Weights of a small transformer language model: width 64, a variant of SOAP for these matrices.
Each number is 128 + 32 x the weight over its row's rms, rounded and kept within 0 to 255. Layers, rows and columns count from 0. Numbers have three digits each. The size before them is the row's rms in percent of the matrix's.

# up: layer 12 MLP up, 256x64, rms 0.297, rows 43-142, columns 0-63
# down: layer 12 MLP down (transposed), 256x64, rms 0.334, rows 43-142, columns 0-63
up43 084:170136152199111091134161150118206176148141134176156166090128150103115174170117095142125126128129166172141156129096104121165147161152140134095208151139083104131147106119128148205156112176176121
down43 089:120087135147171162171146163144086117100110138168135156162096143175162156168167089088114146118124135182145112099120124136120097084090076156169093107191151107145122084136176057168173129181106104
up44 079:112141138170074128088085102110126135098148151110121133128098193137082152142169144188132126166199125031160080155101132127108167124170140070104136104145095151114148158147133099085162122098102090
down44 081:086134119159126132052139141154104127142130103160125128159156095124212099152092129100139138150142147145115187126110113088080129109102082166132085058162152077132180151064133104177149180110160118
up45 100:093113153089142095115059152101122140109125178116175111030137074110179104165140109084145103135118136132140139161123144138115136118186120127105145167107098076142118106161136158169126106131185215
down45 094:140111119115171178100120062150141136186083129131106147097180127109143139132068142079101144118163150110116149100161144132155120084122226155081136103149174127112199133145087180080111151136118133
up46 095:146097142156077144145082123090075138140174116075156144064154060156123138195129131141163113144127104070168197096119135141162140122133144153102140100160138086148126141107100142132174117061125185
down46 095:120110148170153131139058187186125136161133056067138110137118081106092099137155071158175077138131149146213178101092138099124116162152126174134166066123124120128114138129114141117114150109131115
up47 091:120152136165104127153154182138189155098097159099085076128182144083210123167109099139143121139169163149173151185130180108128091174143118115110177107137109109137088085159166174102104112124115106
down47 099:130137128100116134119133183157135142141102178122116092107106151107142165120123150121109146144216115134119086198127141125144088141155121129149070146170136156100101070229130157124098070112203124
up48 078:143125176141176116099128163085121189194167128136123127139120114130164136175117137105183058105108167167165164131117145127130161095098111068098153141078086178132115178114109165131186109138128070
down48 084:087107114171133203131131135177130142181139122121151117146146081153131154126129115104112156146203094155162121115144141113108079136128229159139187173156193167134178093108148136111148138153107101
up49 106:112120090166162093123141168138117088117122211097102164182159101117169111180078084110109139104109129071108147107142118074129129091096113101102111080100124089178157116169155172080160159084131138
down49 098:092178141115123063118130143197163142144122161184080111172126081160192105072161110088151142152125180113138119094070137134137155173102126118161105092092079113112172105134138126080095104132125095
up50 095:160125059127124167150101151127152104158154158135128123104148114128182144157078141197159121169101148096142145137130122106048117156139094141125146068052055069122122144089135109122166164086132142
down50 099:159091087105139185211102084147098087146133074121160165105117074143117134047148135140141061159120110114093123155127087099137132167139174113133123097102128138171157179121157082142145124134142181
up51 097:109139117183116121112088164083135139080103146093139145093168158109139184124104110157094126172125125078148047092062142112186145103099053115120142132089148070123094143118119112110184115090120128
down51 100:154088146129122135085051144115121141119108100109155153122122148168129094100178117091068112127138129114129144118113142141142122134153175131070163164114123160149128099228150097076089139026108110
up52 108:115099175150041123126126150140126159155126138152070037101166118062144126160093143173121150108099137146179168138081162103081163125148095129092147119137103097063095135088119091102119128132137141
down52 111:102094140179168139157158159174136110111138150157088171174150150110072098131142137105181156101120109182169189115118146153053118150126158134118098107150109082132147166095081099057099118157087149
up53 109:079175134174144088137091067114162131144065179101123122082182105130185111176081069133137106142145158138152108126134105162156143091142127097091101076071069102130105131140108122131154111149177113
down53 108:100158110169099143126139100173177121111116145147186150094176103094154109159167121151177093153100150092182075129190145120131139174131130129178082103109131113181132130155099142111072150143214136
up54 111:066091111117138071114153144106137131160146129136139087118181131192123115126076140080153153121137118174148150126121111127097143112157086123143206102134213112088097113097177074171148078088111120
down54 120:115171090170123113094127150135093096063069110131148181164133113151172117132137149113164128153186119098086181178105116103121148137173089177093147124164166122120126066145145098065086153116077138
up55 088:153082112181103101147098075127148101110168162136126111114184181139100103159100096141171096151117147105151133123099028083153143096115097120183174114123121103068100103141129110100174161119174146
down55 093:113132091126081153126110132127143102150148136136121108133109092172077095089118114077175111119103125149163199084173085108126166152115123117188092164133166130102141102122183024121148120164180150
up56 097:205106137148126122154143147118143141086170106172162116142155117125154117190112160125134123142140069125147158072181127092153086128125107136023133148077112091182149166101161142107172110088147110
down56 102:147132109106224121139098090100124044129168106139128118123160144160112081101123137172126122102071135138145109151169177079093108171201173117085119089113155189134115113148101131097130149102123116
up57 116:097134166148096149138174113064156161107175171104128124115154074103135119136087139161137107120179076142153170058093051123089110139111098097130090139134161096140174132146082098123152131060159121
down57 101:174139180062115147152141175197135151136131127178157058162119132133136132092087142085106129078124109154085120127080148122164126082154194128117133128150110177125116121111176166110089103114091191
up58 085:089134077138105110125099082131155106130138117080123098138156119124158117057079117125109105101093118137116109085041146124144133120183070089100141115173168136154079087086166136148149174197106153
down58 092:148170121111157155082125152139155173150124103156071106155142153058161152110115094119065122209117143132065108132129103145124127099092085110120111134111116154139135112097112086063151142099202189
up59 109:124101142210141092103053122109147148160144132149144099180123137083132106132107130130182138112160144155161189097123107056067103106152065113149122112107144077105058122134116130100091107155135159
down59 116:194058145072089113103136148116098217113177096112145113128130137165097115128138111094141094110093107144124139106079180066169125137103148129136104122158155185132103177135169111086179135159122153
up60 071:154139136159132091121147161084116109142196153136114126114167147112071193168129171161077118130086160142174104145122123130151196084149204137089122198147144119126168077123136099141181132112156119
down60 075:098102137085104101214094045137071126141128131144132132084122129099155091143118130124160108177097109125155052114153123118100124189110119105115140112133171186159126105165157137085130106194090102
up61 111:106124120170099094106124084086161126219145104153133145155104163125147153166092128151189083101086100104091130149177173139138163106092096125117148185115150124120170142164171105061159113107177120
down61 104:180166149113119100131125165080096125204159057118097126109127167140078138125110120114128111164145108150139117147121178102163106121079171179118131136121110103136171227184089099129183128128107144
up62 092:156111083144094143145134184161141118107090165152157176142084121090151148153104088160108104117111157105104194139129108074161100080147073080049121140161084095156149118093128191137162097104131127
down62 096:074146145109174120123140156210169139095098129119103101132123113103203123148144119076158123097116071172121137145102140196066119108103096147113151091130192113105155147190158164130106143084152140
up63 115:162120227184104097148080130088118059148122137108186164142129106128118160135095087119123104114174140158112170137144129089212110141117111134116176088140138109130122149109100091133202144110135101
down63 101:174106150157106102141122160133112129136108140170165092090122148192185122108142051166106116081110101203075181179106106150133151166167135113149116109160164113149086168165114091169101153141138137
up64 069:058051139094140165132108140156084123087157134164102168102101175088098135074091112099141203126175148101175109110145133127123151176160050141129142111084115122108115144127160145139116112128094173
down64 081:169192196127102079114133109074126088113149144099121148165149094074114077139121136074085114133083099155080093100089161101166141144139163096119115161172158111143065139100150160152142112125074108
up65 106:117093101169056112121108144142143110092139177146111104179121125129147205132085109129176106073107052146194162083105109119151095124134132182094169111095091149083114103168111112136125103087122136
down65 109:086137120155066114143165074179135066125104142094106107107178103135094125179116105181155088107128165058127109114151097148102090128177112110121128153198118099133126092076139134076093133170146156
up66 121:095174158134072125129139153143083086141145094097111099100147140042161158115132105136152106116150093119139167084163130103099151174132085082090148139134152128157175156166151092163152201105081074
down66 118:077127105160146165137079111160094167159127093122201107217106062126131098120163158107148098122080131153172159101076149108106158139133040145117140134118146100128117086130162144120116153130151089
up67 101:117115183119122131159132144145115172084101167129152136108077104153162091148095122151213150138125101208077136107067131140103178164185099109112139166077149128099163108125146168175121159157159128
down67 104:082138146182113144141143174088086151120108114102193124142108060155114088160131122136104179131135158155111117125152162124187103106110177047110137141200104156141091122132075164112130135156173168
up68 076:140141112125118106156090108153166155107141174098167116105135161123098153089152048155139165154132110071095168093125167152185168152182130105112075162109160086099079060130117156184110131152144114
down68 079:130101136194143154082075082106161133069194143123115137135127079158162105118113125107114175031169110107185114075127110152114092085125154123129142075123118118166155127089139145097170143139131157
up69 087:112176173157079099162166156087105142072112173180077162104154163135120158131102072123093174088119169145132107112118090157138080130106059074110100139071118124127136129166173089128130105106121106
down69 088:122142110088212114132059139124131203147127066116123087178085137112127142156160116093130118157124138118103162206137129135100123092181073184128108130153170162121115102135111176154123145141078139
up70 106:142187166162157135135146096158141126108175133120150180111091064129123120199084104122131174101122212144128157129097146105109182140124112136084135125160184057131116081073139130097132155096141146
down70 113:134133125141108159094117105193200125090153142080162138125084079143097104087108171153095123121129121161103139075128231098134136103136140119106136032146152128115115105080119117160145103110155159
up71 100:185194124139198097119090154150129156070131136118115122191140111182063170154095144115199126141145150112122133094162182127134142144153119075125172159153115140159116131190123131128124128080157170
down71 073:111081165090086180149121086113164178150117088119135115146130100101194167189103109099140107069091111112157156168133101151124145083137106141101137134112108112088141121088098152116126093105043061
up72 084:112115151146134111177098097136129104174131121167098155132084155091134151248066129098135143192123101148147132107097171161129136109155063082107167145157138117151164150109111164117100081102157129
down72 077:140106110110160143154164148107124177100144150192129111098068138114113136158051190158156101085134096090180139144129133126117166073108128118098205118153123059117172110119098128164127111098110180
up73 087:136110164108150091175081147139076164093115141109076130166147108100157150110105101156106141143208088107131067109065118135159122121156130113153168159057104122173065153157154101178111126135159109
down73 081:134125127092102121165135074094144174093134167139171145134177129119092109145130069115127110167165107065117127088098167141134084089130156089148096057133140094115173182199150176179135153116114110
up74 084:164052088108097128199080140143170108129120097090130104146119130119141145083074111211165165117162159183150058086155157113129156127104103116122175120106110131170146086096149133123095119113108120
down74 084:063124144164136136101147144131188135109144144152118193163107136084167142101138185112139082153087086115141158112106151086073158118098156147208067075130133116136173154098109116118116149105166177
up75 102:104233145186160140073122094088143142085143102125153119158119129097097087167122129127158145128066187151188141102128175104085147124160134114110139117115087125107157118151155198132095113118140174
down75 095:128168186190126138105180077082101167128161100105104123144141131127114110142077121106087123135170077126187179134107118050105132160135119110166152150134082102154160159110130189155162174111171123
up76 088:176154122157091116121072168124150174157157145161193112138114146130185147151096101121179144120068134129126148099056118137104146171124123125194144122105130140064182168077157126086132161165113159
down76 087:099134119156065081097169144095093151135114162114109083077115147139129136166127097116152237150140135104051122162150124108143169128183136091112115176137135127107134068110092154150169108106105098
up77 112:142101084117111108124158097117098128094162118195140143061124120074181118197073174143139175128121117141131135123114142143150082131181103160122151147112086065142184118096111174102136116114103056
down77 105:091100116080155098161107100113134129152092128092124164145167088149111098147166116130126199141131168155084115156157150203131153166076087150090101168148108139168087104155145093106079098100052130
up78 120:090182096149059147151121110101096149113097164145141091127130115102149152130137106084099115162082146086152169123080186114109101166149104113206129101059139157143166080123097171142160111184109108
down78 110:106090196167181092112124119149139120121099151115130094133161089141148111136087131138124172161156161153121113124109098125155062150121155116119143049172157204130091163163113169088167161147055132
up79 092:074159134108051069089165139045141135150119195116144126103129158108127122175096137126168126105098126097100156085137154105131130183118102087152092095161195120102107117118164116103133140139179084
down79 099:076137150031095052167150143152073106097082157146130166123122115138122086184133166131116146149139088088068079169158091147113127132123148081140127139145186096140109136116167144114117154099128147
up80 104:088105114180147164115096119135145154162104088159122122123139197136173109131077113151140153104144123133110171094093119097143173096179069195070181184141143155106097099097126168126167109126116184
down80 113:103101094141093131121099100140192087156154157091089118126102168159170179146065120142126091147125136155081118120129111027157170079113131203158150177117094136161103134142101152120158123106124106
up81 078:152161144106106142078121121137073196124170119099188090161164174124127119111114146109169125121179111133175154144123147056140111164108094169110144128144133125191143111147156152082042108181108122
down81 074:107126201143101148054167121108112174066134147162095180166095087144146132104117202153132133078159083116144100081120106130141164104104147122171126170089077112159152172117144140131154115113140083
up82 091:103170124134155118150100067113081171104136150163119192105078155158121170145097144070120190136123112142137142072148088126157152129159076106165188102127164101119089049151101109152133140137165143
down82 094:114093093116095181161075129129174139147170100095125109136112067196145097093100142174121071113149182114177150137103105151067103166067121120157121148112189162149163147118099123132176126123160131
up83 110:127118123165087120157113143088124137105130141132134163070133106147204150115094075139157152127081048163234092063139147154162125129111093128129131116140085109091150135120186127100122157132136162
down83 104:099122157109183140113118119194130115073174076141091101187120117173058128082172111102098084133102138168116161168126104064136138171060121165136145113138123135098180138135102123112095100158104125
up84 092:140111142149137088168130074115156137145118135140123167079120098121085156148119141130139114150176129124164090131146126118148167082069020085121137112123136100151099070081143196041119116126128118
down84 093:116184147151143086122123130148108154085111134151109184099093135118156104164101152158128156102129147173131151017144142127147133155122161176167112102137145140124078090108149147190139199114061161
up85 111:137114163142112078156178149081110122140141201114162122154147197095118117188101108157142141134094092138193115130114098133132159079141056174124109123084143123159145157088175171127166113108144183
down85 113:093101195087129162156185101162102142126125124091133108110135171126152094169149079147109077063118109134104160127087147125181103119133103116094113102087098087141197175163138156184141078089117106
up86 105:134102125102143124132120153081119083173177109176118119083149121153127102174119131140203139167154117037186203118141103126093126123161101107096176114128191141146150129167124181172128116115125153
down86 095:079150155131157109113145126151106144119125096119074101120148111111117111186067156124070127135107149136128080148154122063188164114072132089072144133118109153159105153117084048168166106123194123
up87 128:115120157156120074188085122095077157119101074174161093209096083092143158126093129150155121128079159111149173131107153085096112120084122156105128166091138106095135123165168094157182103147125100
down87 135:106165203129117125121150179095111127104102099160149099198079125133129145111095201088117113086142142086123136103101118101088085145072126135111093142096114120144093180092106120185198124140111083
up88 104:143125144147140159177123135166063136188117134112156111140179128131157185175091121167120095147109118098222195105131196138080121092121117137120145154114087177138155121128082167109124122169159136
down88 101:172094103138143108102121160094180142179173126066164104161109204102118061166125116171198110173082100158170143148134152127129140159130144143177162132131093111102150129130153165183113136098105144
up89 096:150130144125081083150160176103061092103202125191163092120166119122168138150089099117107120109111081163129134060134160151161123092164131150147164064108086110101163107160167100126126114083142117
down89 093:105142112134135140103126174153113145093104088122129123099076128174153155074167181161140137114118121137116096173086120085062116155141083109097134158148137157123165108102045102184106090126213152
up90 111:201151179145128143147134072098123155129182156110164095038136094079160136142093123158083137171100138129153114125112148057158157045146102161121169119099120104130126125125155121089145112135158146
down90 126:148131116111164100104179150079168126193134084115175106098125138132109117137192151096063112160116106140098082162129184094163152125100075163085095123182156140134076108113175086097090144112142139
up91 105:094132131134079124195070136065127111137097129154170142150159159108120132150099127132150111131142111088131118122113143164122194158092111150140181145108130093128161085175089202152188203107165093
down91 105:094171132165102161145156085126151083150061147094112104161144127140103150138129098141169167141055196102146091168091106139116131187130033140133115181150127144164146138123123187154140140145147135
up92 103:116126166148106072138130132125142120154161192146184167141163095123129169147131201111157150138108160097177218099142168161156126148163105138062124085149155112132124160087108123186115087111135160
down92 114:142130125170126126144147176169158152184115131135154076094115132158124106146190110204137116105075092088174134170167165147099171137141102085122110117114062119167113151061115125184093166127123153
up93 090:123070169154167154099108006087153149134115142081115181094147145142147152134138158183128096144167144097137143161121119163121142091128099136176130100119099062171125097120164085118122133111122173
down93 074:130162161125149086120107149133166086122167117132177090157057166085119067150156196074109142099129123153101112168111189090152138158141126148067110073165155115135130112109157123170132167104145084
up94 102:096196146175131129173085136122141146170129143131115173112161173106182145164146150204205101097088178141080158102128162168098153124136138170146180106149121108115154101128152149148158157133174150
down94 109:103147102125149192159123050155158116129117156151122154154137102130132087107118175155109138082208196084159157121086145110093138071095140120066096141139195119120163106122147108100152129109169118
up95 098:155146112184168134179073072054122144175129152123142153149099117156149111128117136117142127054068129082159172140133174124069127094119136094093137149088179147157134147103139107127172168090128169
down95 096:088102114148075050071147155088116107104149143125141185112117144131187130104165106108096181139166103136126101090176140182112113134130084152084171135100060100123118089163101153138160112095140171
up96 116:158154160175140114123201082119154105128128131160125090158179150101173133180112098150142204116102120156160167103152150134069155121187092122107122142148117132077108174129097129095181164074123089
down96 113:176075176153125119115147101060160097143103134109154113142152155086099083139147077120166129140066166179144141143118083182123113143171074164147127128094195160065144144151097155101133115094107112
up97 094:087160143140130110135136150051134097110152124080101154146157163119126162148027125104115124135120104159067112151094133124132114150063147131127132128107112083169185157112129132203151202121148167
down97 094:164121126149133090161157149174112164147118155118145167086135199033089100137136148094103127158151094150130072150163121128144098150157143136118181122148162122124063064147117086067134128101160090
up98 096:100136154157086121152108067121140141154049091140105174104159189083195167142078108125157098125108080087158089047136136108175132119113109138121129105105153106161109103138163096108124136076132117
down98 088:122080092093114153108110143141104156133136124144103021149170109217153119121132130170108131112119180104135112130155135141119105109117170065114068135132101182120118116145084118054142121069148136
up99 096:100108116182151137179137098149121144104162134087109110069159104087131069121053165155138088069141128162144097166131086145094177114107070068086117137139143150145084121086131138124144196133132135
down99 118:189082114126140124136089126119148138093102101156120144104140125077181104181102143083098094138091138160103055167128039122106163151182118166175091094086149141185101127121116107135119126177134118
up100 107:136137161156161088112116087092132067141138128127153135153103143067162121174082177126104104173065154133131147175101144093120166121135093132106140110094153111149100084122093064131201195103111084
down100 097:137075096131180104125121141096186073091184174143146117081130101145129121133133131091142125142114160149132104085133105096100126091086146173090158112106109013148177151154133181156130092132151131
up101 108:141145150204103191102056127112112082114108145151165144170178120057117133160109122090190089123149130172161145183125116173112122139124088147113104115156138103139116105102127165177131201148120123
down101 105:135157139149097139077120102176136161127074050133109126109102121133089187129174166130141097074150112168144144190143108134130144126111108131069131099129083120158128094082159104081195186105086127
up102 100:128118172131101098156135091050062102121147122156117096057147180104157135138123099202092138172112142137137112144157154114137178131150089125098115152168135123101089079151148082057147136100172125
down102 093:116139066117078134150161149141142161105128142141093181074130102176116120087078184142164096138115104150090117095129181162083154140080111166163099109186116124080105072128141098156090114129073094
up103 114:154154126147151079110148085168112114162153121177137138150151153132211166099130115119093117154154122107112178119150131086118233126158074087134174098108145100170122169145195128157160124160142120
down103 120:156125084106138164175147139181177130045154147112068202135098205111117080119121120161109088155084105124106140137164177141103125138094138157144117135095094106144152174151091127147077112131125097
up104 094:115155100141089105185104146130113166105130150179107118142135123057091120196103100126103069163083139122127161126187080120130142115124107120084157194136171087169109086064127099134170122138147087
down104 097:113126096153123127052058167129180131086147134063067174119149088125149151172134108114204115161140100143077115119089151135114126130177117093165161116105144107094180137126126087123115140182143160
up105 107:133160166095134134174155156147123128077161160181153107090096089125145112160110136145118164091110087050135109121080097078109106121166050131106115123146122066157108117064184166115164142153133147
down105 098:138159096111171109144161142131138080207121097178140062106088078099177123110134112064116073074123112123075121112133110103149157145104157102072158150190119134147118173135114171135112135091119162
up106 104:184083081134056128121124095078126171146197156138153127123087119074123090182074147179144115134156086133143103103151143106159104188189123148128149123141143081124138057143124149152103137141123150
down106 100:131111083152043146127103082121161119108145143150118119139126175166159169172153096167182112051110100085134137163129106100136160102159181110175113126099119141174147078065160158113108106170138126
up107 107:132113104160116165155119164132171094054121121167141162130093114098171145173070138094115180109138145195168120125080157114145132141150064086131132131146100137125130063127143184111163175166096179
down107 110:133141095068132149100157103114129086168069071162120108144174125089131189152115102131146071124099175139154136184083127131121148120142144126142152171082163135099158191107064146121094098192116154
up108 093:127110143160195147091123087088192148111127117174112128110132089152182146140131130151144163137072153101154151159160115174191167107159102083117135037099142079109123075110144117133170140148137166
down108 089:124103066110106147065093162123122112127119125087129054088134109153089123104101109132162175138133115167123126140094110115081103077099078112152091195121139126129101208133118088102177141162065136
up109 111:100201126226090138110158071111134111143099113166136119149141099178149144171126074125170158114095111164181123157059148154096113142123096129086099128093080109173155119127081120120152124119130156
down109 107:119092130115120092136190116069104173105123109095100140131117182142074080096116110182143184085142165193103124170140162158110160133112087107082067171085156113157139131133094113147168138129102170
up110 079:105079148175122113138134113086138121122106159106178162123139131073138193103150092105118109087126145155156147127133155094177205097133113156133166150178119156133046082162093131133135039109133139
down110 087:075153148115100073129121135168132139064091121148189127094178160115082108099095112138167133105174123116168118132128130173099041127119084125178126120107108138096075148057174137168151152134113145
up111 085:155135095117138035160144102112123134135118128167139123087147187134184136144079084105159157152090164105160101140142076102157128067138081133048123117104107121155138076179108143108076122160126116
down111 077:135116181039125163144153129126130128152097113120087147139107158131124116159179121146086113114115099169170208134156172168082093128109130135168142144100119088106176138144131163140167117047061135
up112 078:138087112110134083128126117144103087107108111118186093158120128059058172097085170169100147138152153052108112167135118094152125154087093161110170178091123133147115073099122176093129082111108111
down112 081:077148154168089167080201142106103172158130133123097119101147082179190120148098103120131140097151095184144126063129125125115083108133080125157075115173115098139141163062112122156158138129154170
up113 099:110150095156130103136119185083154089138170188159124103128147179160162171178053095134103168121114143164156083123144153112138102118131095119065122144094103143042156148115114134104170174145091131
down113 108:135153081171138118169118102092217104074140164149117079172125118176135081132110089124110113159089108155171044097146094126124141117130091128131094099113111087076143171148143106133098095153143176
up114 096:122153144135110106100154099118156094122131129083150125127143058118145138121083093143117122182102064125099192106115109115124209116155065083119120095119174112145146214149151142164158193121098121
down114 098:131152160109185089126141130076125064106158152117152167107171176107059139131153115143099147136088117062137145106110101112140106164147160175183116115140134114101106148083097097148173102061068091
up115 107:200162143153122097138095103094105111109049161127166151132113106083099129121124093102151173167126098128132178109102186104096188083114089163116118154105110133152168142037108162166153125120132114
down115 100:123119116092147137119163110114091146122126139120095132087148110122201188096158115159131097131135171063160146193118121137166164166160086131151168116205160130113070061127120086130151079086113102
up116 115:112122187143136116114076112096099135183158130117161153130126133132125171150128111172129109060173106117153187101179148087060154137121116081081137116150150076083137082171057150165138158099116131
down116 115:113072139129154100092081137084127149173118083097146136175120130141104181064207119145154109043120164117104153119166070114116173165120081145131156113146107125127154109139100135096162164101087101
up117 098:122103117174081094098133106119183108117174106155090122174186120153187096110147085140134157120134106128133121070074122146194094115111098123153151150093196116073118055101112168132160116109137154
down117 097:153089104117118096093154083217143085133113151124101139088133129152145043162103136160141116156080123111152153120180144124126121208139147119158166123140084098127091154176082097091136135123104070
up118 098:188089178154126116166113104097087128108133118098118136150136165143159144199104142172134129100104114102125093125167185039084109120094090171119149148144195125109145128109091101183189104116121114
down118 101:088126111130150138148133135110106156121134109144199095122097108153110058097179168067133082083090144156085094091094150109086139153165170074082119107183138175144146135163161129140136082161171135
up119 107:104121138110105043145117242149106150100138127119155086143132128116140194117132113121158190146173147153143118120109165119152137161129097129074101054155170128133145147090132079177143115094122143
down119 098:068098159080126119107125074074139162170153159135168133099147175119101096132065118164157132162146077138142142113147149140223103089132122169159169125153096174136069115139093129100152150108096137
up120 099:138185100112169122135188090145112087164090178150186108087149090136158175122140116150154117167110109141146114087101058077103142148168094091145097146094163139073120108082135083153162157102128097
down120 084:109110158141129159089159134120147173137171178100108177183158136082132104189120147154171125136100140057167127185086162161152146109140184176126157126137137095141168094091147192162118125131177115
up121 107:105064090118123081123137102113073208164140129113136123134156121162143155168116067149060136108106153097205149099158117107107129145096095081168145091106191137118141083137113089137171105122147107
down121 107:053120151143084071140122158059119158139127129114148189100130089102189090119133128160164089132119143071103119132162215106176120121154086121134118105144143117112147167100142123193153123143179124
up122 098:129108121184127101093085126051142103133163128109085171114113185121160148138073078154131173113095112110096140107138110122110168140136135108118114103074213084122101073094146143128165114176150185
down122 099:162107159138103150096100129099118142137109097152196158091131099103193124141112108125106206164132081088167071187145157147092098100171216145142127117118153127111108077128125139091092137097100138
up123 093:117091122167076162135114129154113148091175089125085118114162078139156121092155102124078139106136139054145090059144133059113189116152079081155115106140133105130092087139176108137181109127138085
down123 094:115080123142125134149148120131182085160180127112119156124108129156148180109199157134116073109105193116108117116101136156118116202103095166107090142102124096135165057170138095108108075096166077
up124 095:119137109100086113175145118137153155137096129142126102080122081046158153175047119154150125186098073106113115107181091096150118116132097088089187079091153099136124132117143073117117108156131098
down124 098:074154148076177120117145148122096164081138090087122114143119107110110145145148114115146118184116109108103140158122096181087079117144126142141077153166063052165192145075129152143090111170172153
up125 111:123126146181111136155162141080105136117088142100146095108137087038110093156168153082159106118140070159121151143133155146081122048121055111075158133161122146154131094115142167155129190125124140
down125 114:092074095129146123165142131108134084123129130148139163138092125167142164159209097149176132092115076160188135098125148149090069152082107164126101154159124150119105187052150121154126114095187135
up126 104:136102151182103152154135117105126117100171111187160169106146156155111095179082088131178165114101188097193131118124118063118095179137133091155108081089128150139104101051089141114108098114123123
down126 106:141177145121149134180130144123113162140093096160104105121121148110182139205092121093090083127172085158127103124219058135090122110131095068109143084164122108135157153184159085144139124130120130
up127 089:209085222114128131110140093086087119122165127134130124154129058110160107089077109147091122153141136148156144126106119154139173114115056074136142098105114165090122134106138176136154143116189093
down127 100:114093113152155109133151161159143137092149120114100170181140119101173152189109179108098079141103180127101115073128089171141107135117130141165176057055107146153113120132103122143150120181048136
up128 104:107119116129131108110135132119121066075157180131091119159171099086130085250094091160144154141106176120180157084120122126072207168124108130105119102146107159126130133138149111134123142138116093
down128 095:153082074129077135135126155163143092106152142092159048112200121158120132133123096141069119164123112148163108106179076150116119072150185122142125078153122141086147180158126133083162150170152112
up129 104:122127145109049056125059104149148078164133146133134145125120229084138129161102121125162103140169111157126109115090177089088134111150126116118099073187102114117103101093185141141125139111113128
down129 108:141104170090118102152091111108146112115211082117117165120129158096101071091125106130117126102115156097083136129088121101100122153159151096076096066190157118120156083101222112150113152121092119
up130 107:097117156087086095109096165115116130118193116141151144100119168104148117136050093080190153087135087077088136160101126167145096136135094124146181120113098140175107063200108124119150157157130109
down130 096:156176113105133146168125073074168074140121136075124167127109120152109138111126141119082158138095117174162082099132116135084161145065178126144160116126176158194075101187169069117135108130133106
up131 102:099107128129146122116112105145127091141121183154125126176107122054165129124120092092214132109128136137093094174159133165130180105125099139167142124112155087189117090031155154160127147165117180
down131 111:188055167169068097092152126097143076127115174179163174158144117137124135142087095113176090137149145101100092172092196118103148117141155108144131083148106122183110107090088149121143144157141147
up132 096:091118140152089034144117111126080164168119158158158111107113118132145139185176075096151131119094157210147125124168186151100184154112099116118140170170139118184114158129099146135157129117156166
down132 096:120069107086046168102061155148144140124172128186118085138157163141120162097123121138148182180153124149169092129110070104152133152156126107144085141123079069088107116117112098127154104165122169
up133 088:116137161152128128148137083115075155122227137123133102110076127124175171136134117152156095223150161128097128138107135176086122119099122125061162143147136139116041120115138165132136162093109095
down133 086:119115102087116088092099160119158121125038126109174166145185144091107130169115152138102192075125113116151144146133112088152165142178076130169108140101102082134205103147135119100099083147085131
up134 111:142126090157124134126125134080131149071100116128155102132099140124221143150078101143149161119103110137183143138212113133158168132164112138124151047148071104143088079141164170176141105122156104
down134 116:117194118134157117146155129160116177174138147107147097145136177150114154125110151110142070109183116126144142145214095134141128129122082066113073155136100071167126090177076170147131115147071163
up135 101:161108120148118110154131193133087163140173136144146104132120126133175135136133090173113121147142148115139073122055138144180112150152032087112100077086106111147116077113138151116151209154160169
down135 102:159108112147121161112141149150117124134146071096144117053094132120103097128171107139101068148092130129057167202074177176113110149137090160082124073127173120102083151087109113126093143122103160
up136 106:107128150141141092085093112104165118147124080122167106134111158112190118172145132122183132159127112137110190171139146070118154182147161126092216111162209114138131145104177097126180108131095121
down136 105:127152119089170144089086127109101170133125116143177072096124177171129128163121171109163134083088147112111166110075115113108191133118132127087128175159221143165164160175163121101173087133123125
up137 112:164198136125172147128107130114127124192123186130162088147146077137175130158084114102134150144119110116054122162155165091085175109132103097086173101176117090152159044142122109149157130119143114
down137 102:064101151113095130137172112152089079118112147148128184106147139118126112097113108133062069153100113116101109103149127163124159150187088102166118117170112077162063112080170080164122103150076163
up138 110:159136121109053132102114117126077163110119190148140109109158144176139147145108111149166050107124046146145173135110137082167116157134087114144150138119132150186198148099154117137145184153101085
down138 118:189152110112081147174115088139109123118149157081173135175133137112089137106136067128053148175074091125137140160135183135144079139101133152154141118136126111131130104083142070160101047167103105
up139 117:075148211127092119153147105097101173181149141122122128098119144134125128161131110150164148139087105211097132179108119038167148182171090126077136117097125149116138075125128127102138123079135101
down139 118:118120157153126089180110103166135108107094118085153168120095206093105213199136099089167143114125146119153097159084147191088144173145122134115115091122145123132119148199127118126151150114074120
up140 099:109090124206102092146150127056137135139108175102142167142128128158176145150091098067148081114142171102142135165139178125074079121137151144091138089154135105111155081125130120100202095170165111
down140 098:170170096156184169179129170132137119133054108190151131115093111138139123170096107100060107160122113140111134131106144143166101090139172142094112163166152115154125068135121150125053081072147118
up141 106:193113127148171135166137166154096188096144188110108115131114122083097098164084122149186134141119147119129107151117180157145102127163131075085159124208141170175149110090082150156160120165167112
down141 093:128089054151203126148120127082173159144145143090148140161131143082092106097129135135135118150100147139106124136144171173137153105064110123077088114111111102049181175123095130158137078077118092
up142 103:135086122148145133123134121153127154101116173134149076146104129084173150191113100093158138126065146096083080171107167118123100140146076072095148074168075100113109041089100154127095124108115134
down142 097:159080125092105194120122128134124157127144232124103133092059109154166098113115081143139175081129122083157118161107115122126154085134157099113195132159103131123158138181090165101097112156162102